config.toml
num_hidden_layers = 14
intermediate_size = 512
positions = "rope"
qk_norm = false
bias = "none"
max_grad_norm = 0.5
decay_shape = "linear"
final_lr_fraction = 0.1
batch_tokens = 65536
max_seq_len = 1024
doc_mask = true
Each number is 128 + 32 x the weight over its row's rms, rounded and kept within 0 to 255. Layers, rows and columns count from 0. Numbers have three digits each. The size before them is the row's rms in percent of the matrix's.

# layer 3 MLP up, 512x128, rms 0.185, rows 350-413, columns 96-127
113:100117119149183138101144117122114142135094115136108075095129096053151154131096127156138131099117
109:166166152139109111162108101081154120076131149157142078160119112183191155145091124152103133158157
095:148102134114104129156124087150136131163097163126118179140146120173096105083198165134173170094133
098:135177151134088126078192101082142177176182130097139140110126132139133136148086134149167087103160
104:125178119111142115165178168097070119109102155192124200052116102186116157129153104113129075105106
101:163140067143056151109178140147103121159132095166131103089108129161143127133171089095161138164148
096:173159183144126133113158137157107125100109117146116138063042121116116180106125127150108153135096
112:156132127110157103160130123143141140109164145147082177202105122162108152149121146099143118074151
102:145134157133104090155082168144109120142077131145106066089163137098134158137171142125090116114174
094:105080085119173149129119050120150145149120197181130070125104141123165148195164208131078169135119
088:077100136110150127179100000153091223167113110123095167082106147095157173120075101091110170108152
102:135162134109101112176163118193088174158122085160214134159152133181115102175174076062140134137093
106:137118175096137107170113095094117113137115102165128172107077137074138125109135087120113147163098
109:106147136152090093123106108078086138111120101127100076121124115083133085122163140147091057097110
101:101136124119082117131136183100126148098091123120157124151128097119033154155201100154163146118170
104:117103103097169083088145127108158105084099128172103121121135124126125169117200116180173115135083
104:192109133115115121155181122131115086119129161133097179113138134125176123132091137142135090073117
095:084143137079072055111140176151129138176105158150050089090122143081161107153098101058155167106142
104:094146179141196092134114070098148140169124122129088165124159103138104115127139179126108125181129
099:125184157144105144117081158068121100157114132089150110112080138038069113101107171078164114118087
098:093147150087104111134123133124041094170184190074054106170102145174141160142129096151181133133082
113:059141099177145141135120140106131162083156145099124122184128090109130156160101144185127092110144
109:122147131151154122142140147164146077134112122087147109116059139122151133121195059076096107127112
106:111104091110083108098113120119103071135134141075118096135126166077104194138121129149160072170101
098:083211121172114112154162122100066164178147170069129101117130133135150099133174073086079108077128
108:130169102177162174102193087146170154106159164102142145104127146084147119097122115126094131118099
097:069165151109136136096146111135178077134127072101155100105097176128126152102102134122158070173157
091:163096122134152168107098114161143138139066069149081127156131118155128191173208094138099153143144
107:151106167097189185115096142103145180118130147052161136109122127093171054110131129122167140118088
103:078079081141145169123111108134178156124124165176136105116129132190116130128096157122118051126086
093:091142101183074137110132134177121187144173119133171129108149125133133155161156165112104099166144
103:150106143144108179154166182154156121152101154132164083162179118078100165169201114149070192153131
096:113152105150152173200116068104126102144129132152085059114140149123131094129133160114103147138119
114:104132163073182069124157143121094118121098184166117066131158158072160139213102181068114149112124
091:153142115132152141121128136095190126094115124144118137085154106093098118130196120172146133111130
107:154187150057145136157148100149154133055144144149141104176146107119126144142103222179136083073087
096:136139142126098070142120113102142105157139117159083161120167150140172186085123141119134143208073
098:131060153174118131112105148172165066141144120186157162117084131070131119067133132156091155106128
099:112150170081144121121110115176059154133163090104077185175086134186091073197112100101111153167166
091:132195095176168120125207179149104070175128109156134150082118142085161100151136094160100130156195
098:110162112140129133111126110097131130031152151146150086171168093131123187129146149132212132153172
094:124128128113109167114081122088098089200106135115120072150136191109113128105092095137087074138203
115:168074125113123131146047120146112163103119106108167090142170152114121220138136138136101120174131
112:075135123060109138106139141112096181141142113156122112120087084110126075148157179146136147087108
086:143103144141148113097128118125127194152165135138089109061157102118206143141103201124157144055143
109:126143127182135146121180113074203103102137116131138162120128139161073141108088087130126124130108
098:134131119142129143119119143141155144085065092158149138121188080102111114164151093098123153163101
108:140187107168097128134117164180115125144132155132122144138169183149149196165122106113066110094177
107:165107157066172109185121105093219128142108141081097166156152119140139115191129173150102105095171
098:124131150151125130087113146121096105137166104127153116143157145121142192171145134151129200141132
093:152115113072121132141105092118144091130114066181076101098096127116152061138146113123198142199155
102:133102162183099123063128115132126170177101131102143124146119143085197141103165119171099152161045
102:123147075044128095137116099149137117175189143086174180142125133089163105102114096108147122094133
101:139115132080129114120136071116121156115162142154166159170131123066073087091112149135122178191083
091:045173192137126168119138156133106165123129131108087123147186130127135188160043139070090099100095
087:112117104082059101139139136141112159189107096111123085152081112161168102111162174118158175156131
103:115084118097139129165156107205134182143069199122139134167087122129139158094065149090104192153123
102:134117041104164093129126102076188143083159160130127104104084132142124174111147099155197147148122
093:092108146121127074123121171191153106135099119109106102123099176115082075180165108177126159044158
102:175131171166113174107139138117177149167119169109138150062109061104111162137125104146130128125114
124:108156134113173147166132134112157079174124157131147146204123148132208173071147116137148097097078
094:133114075113132100100149100088145133166186098108110126111140129124091141089147113128109096125109
102:096106123110153126131150076130154167146105164092111129163156191131096126155091145130116129060089
095:117118093128154141109137120116129173144126039109123132106126098162144108154127133096156142094161
# layer 3 MLP down (transposed), 512x128, rms 0.17, rows 350-413, columns 96-127
104:183194143097138146070123138097189093061071106100173183203099207131107169155118093121114098111153
109:159176154085146099130126121162176133179154132099121123158141087176182154165132171150119170122172
097:074111060151108192135140109108114072126163134074123171146089137138140149125105077099050134062134
095:140123138126123095121158095119102114141155106164121196158172149133132119070119163194110108181094
104:178097096084152178121145133130116109146140125134131147123122154132138118140169141121057089134151
099:106098096106077151120146162179165118150121064161105127144138116163145144095130105152130115148129
099:128176141102129044129130143078171170106090132150096145178127117120130184125123182141163148140152
109:139128082068130098106157134101067090110095201123113099169100179103104194191115151146134152167169
098:184140123125140134098134156126137100122173183119075151127162129169096103159079111125098145186115
100:159121091050135135105123187168140164132114138082135112087120129117133120106091137114170174136185
089:077121135107218130114101111123090174162107143190122178159160116063149127133099124165152171084141
100:078177089159170116117083103086161090121097131094127105144125118112118196112181118132073187132094
104:110081134129136156121130100079179128087140119175095180183142154141103167095095150116110094192142
107:137140144072140099104109082131152115117153132128135155148123131180135063124106136156115126184099
090:111119116169088157125085138132171101094176104106150092151180097093092135093145148119170164185134
103:156094144177155100143123079155120157166133160144168169049180154078108103146113158147147109137134
109:090124083126153164147125067169150068127133131139171191135177104115107113119083137115133114128147
101:147150130140134107127113072103109192166063142213202120127217110175152147140186174140129116158206
098:169109086118141174134124163093120112113136077161115166124087119163103129151103081134132112168110
100:176143145163159093159166149160177140149090148170170064106071135143186162075081115110153121134157
107:128100097135174126133142032136100081131084119090134129074171089190161151104137128166129160131171
107:136149054143096088122126131083152080163079109115137111087120217084085099102143142095199086114088
103:141083136141155125144145145137123117136117141087090119096081138133130100110062140127118111108094
107:144095110123149171194146133211114085162091103196123117133161069132102148155082167088070142150074
099:066110114182156083153120159088093140169122129108151068122118071136089162163120138135143104083166
109:149074135115146107091067098175166147144119146133140124071117161166161025141116074101126145127116
103:138096119152174155099081130046142155123102093144114135160119157115153185160121103101125117108151
095:114159143113096182147142142171180133173151124088074144134107183154135125187149117119159168200078
101:166168085149152111124145143066138164148111168106164168142110180118148127161190077057132133146127
107:157165130105122096098144149165107097146148153093147087080128111104136082195123183173097126086134
096:116069131091109141154177136083179139141149135089129138136156047132112208084112092122137073100139
107:100124152131101074171160096153083194105106116121177103170127141098092141150162147110092147143054
095:114159129117175184132088123172136117171112092123178094151149136126092065148133151124117155081125
109:080106149123098090138122071166162113176172149163165086097109154100138157102163078135149217113091
096:093111129092099145132154048084151146115112151102152163120106142153188132082179139124108186115126
106:154090137074156187138167104131183128044112155177126129142109105173080146068161139126095123125116
095:143117079133082101099143146084113116132129132130141110143090126164134084166130188125158129104165
090:125142108064145198080093110094140169068184102155124160162083122166124133102115153179152155135178
099:084152129121142123144156100110142136070153118104150132179154135137118162156071115112106112139185
094:186104129119153110134079179115162097173134177118180153154144104137193132151076135151100079175094
099:178107105179094142133076090148196105147129106119145131117125146151128144104109140143191096122128
098:130125142141161106145133102136145124176087128127140067135156115046119082122134108164093117132169
102:055131084135118176124149078148141144126142157091137150105057095159094159122135119144091187125118
107:135065073133112161116109135076111154176128138138171102150242207082184116128114106151155120111092
094:147079119096199120154164146131094123153105159117091075109184077097127131156098155122176128110100
106:031132130147147154086134129190086150114115108160136134114143076077115114114123086122109120060136
096:099175091135091171101112119196142127107120104114176094197196131171145152160116066099138131129122
108:105175184182120119164113124104160174114124070219192159089092121198121107060098128121150107168100
104:053135135153154113123123143070080105081133135099174109083135159120110168064150117100126165108131
105:081091181148132111111153117107151171135136103077132115094118153077112147106193146101162135112136
097:145150157082102186115125143139102085124204040146118094166180109125140136120066122114163151136122
098:098144130098145106170130162114089126170161136125180114162120182119132102106138121167111131098134
094:198130112072119167156153203105115114080159121144093119095110065133086087149161173144125137077113
103:136079094162151136092048114119079102143053079095158086124146157084089105121126161115116120166128
092:076124147157097090129137051121096089111120128099187107130151121088134127135098128120151144106136
097:116129123136126111122155150140083148156114169110144111176123099132135099108143122132118121163129
101:142145137086115143153164117126146073171132089130100138089082186138129066073162131119074126125148
100:141157083113183094162122093081105247128117123132102072106124111116133185116147159178162159082133
096:132084063082127088043146125118166155174171163129105140117110170150144164141086150125153146089124
098:084177181094117123109112189116140148102196145085096109125143158146112131167162106216109115151145
120:051149099112112118162138120069115096178127116182138136153141161082180153159138106127116132095107
098:192106094125091161089151156105191117139153151126162130135129102142085116123080132162147071163119
103:171164066176156167138158119107169138115162231105115133154194106164159151155086134155144143133111
094:080172164165074091131156119140137099069179092171177102123135129124143179118125147116105113102124
# layer 3 MLP gate, 512x128, rms 0.191, rows 351-414, columns 96-127
106:157096109124100173065109078210167184159087121192163144120144112133135105173191081166124074112110
093:126134138117158105117139131142187151153126152143153130117100089162140064111120132148154131106102
101:129054102127096162149118178179149122087079147161119134200097139123150108150169132084177202127152
106:124127137134115141124083097110112126152129073166135158193196119120128126130095198086146038155168
106:118099088069088140159112070168112135179140119111136090126130106084152143154164108145102215114135
095:167140110175212113093151138182197109159167132148131122083081137179123117080132065162145144118106
108:181064146098092078149089158141113175152178103100100145151145137138105130126136145069111129116184
099:177128136161182150152086150176107105111151115114167068124085107085127136151163138123169144091122
098:134114093160111132174082124106097117168089112100104148127150099199155220148178136154077097105098
087:147121101117119109108132139136148207141093099153046135135168145112194187120102166146077126148161
103:144104181162119112133143092166090173138129147130106181124180120164142140104153156173207071164101
101:156116118117136134056095086140037153109097125159104194116135090146079158138141071134059134141131
107:172166114191124145113151085088076084152169134182148128158167140096132098102145136138168138146133
095:148136163129133148126104098087130103116149117122146122104163145130163127155075164118068111148054
111:151103102200122146162143150100062121137170131189135098105112170127148100097125120158091102132112
109:091172155159134130074119153142144160102082119096150110106078146172111118110145132139150202118114
104:153076138136156124104191093089146118104133078195193082119193125119140156174108152136124180103154
104:093142121119047071119080147131093129110083075072086084114122112172149195126158091177145118156162
106:091180095128150148148180097133128091163128108135092163114119132134106106149080151109101127179126
100:099142165078094132171119155102124120082124117103082090101079128138130089126094124109137145145109
102:137142136173145159118145118170122127141164134100127134139103112100096080100112123169105125128116
113:141148138159140136077175189126205123059091123125160104123090100114068136105134163098111135138165
104:091129110102144113134095088152090128112128164137138139090137196126163135104083095150095110104119
097:084148134159070146155114165090095161203102152085100133137110147091108117195200109118066127032093
116:076176137142085074088119128106138121114114096127159117148146161124142113182121072120119098130120
108:120137122100182193113110129200186151121099146163116149154096122117132123091054144114120080136110
097:161123063122084148133137133139161105163105113148066164139130178192166139181168134109125147174137
095:119096070091126111158196150149115082088138083172174076139148059150149137115181178092119111168104
111:105166134073140142133101135126118138161153171118127196097123098184137126168123148160165106186115
094:113115095129121134102149119134125187128147106086158159132126074149139134148149120177054087145131
104:099152062094085113084112109052153169088113158143074149097125117099115114115137167100089158117089
090:158090166074098103099158146127142158120116104139156153101118109142114148122135105153110158148178
109:061098102119138100116109103126141130091114068135114109128099129138105117122153133225194153088106
102:174170105117099143170168164167143109104128052165118139153146122167158151159102123133180112120126
106:163135144125146110183076135232131122088124128155053159118100146151102227190123124126096143105145
095:083123108171166149173124103146082116082174169161139141163087072091103137131143130080117125159094
094:064170134092151114097178196133127146084160116122147143091126118133115103180081084091179115183094
097:118089114132114184093131128124127173161093133151139122083120160103164096174090184090090149141089
094:114096157132094161133102163099130104088143121141163108108098081146134152087168138151076112129174
100:124097061134120057126123103117134171097163152099077125069060112134126109141114104139171195151111
096:159128082122127098171085092117102077163135121119108095141093147099116102130124087159097148144174
108:122162128105151088133107092135104085110122168110112087119160156148141103158094122168183081150089
114:143128088199130140155068136158109087083090200142171148149175100176138177137086166198086138166151
091:145111147071207100106091108087099097118156099110060089095188144087117173199080201133164098090127
111:142160075154118087156108157186156150127154179124140195132138132103106156134104152109163141147150
098:117117120102101118146128114195154121115124178157144120073101069084172131131145125138117145095154
108:109076168179159126160100159140082099132086122162135179143131095081140085142173138133154099152083
108:117074144089152105166172082152156161107144123146144123137108123152106107149124148119184075110143
097:109115113153109119137184132120081114148146124109141150127122119171164084072174122119165058089085
091:157174163074096136116159161112099081129138132126104112130159101101170115062107118154224145101172
095:159121064148080056068121141162102086151204121131074202145128135147135151090175154065115115152073
102:134104175145117094174100145145146139080089083150124099124092141148136183145066110096115100191155
102:104138176141155153114101124089096115145111100192070176159174168137170125132110115110157131089174
088:162127123121075101189102085101156106138121101169158104140086144103127148119170151141154128181175
088:114105144072103136164154123150164111161070096096104129151118104064082086108176153072110159103091
102:170123109143128129099109130131089118132161098181093142134133147173136159131122111200161145160143
098:136131163054128147160133078115136122168116137164046067137144141120130175111106112127164152118108
095:104109121098146100136123128134159168146170079185113105140103161093166111199136153126128138151168
101:071151119123076094135082095095137145092149109125077129149168207076096182108149176100125093145145
123:159121131144050088096110084126091166079163088124130154091118078111050120124137168168144133169130
088:111123150183111147157147090159110094148111141197092053107149118153215163146125119084071118094132
113:125104155158157135149128137127139165162108168120138160153109130126115140173146160125133106056090
096:133160070124160108117117146125133067135088085045115072086125127192130159149089147139109126148099
097:147158047124148087141117056170109103177132132110098104110190170152118076168062148097155160111165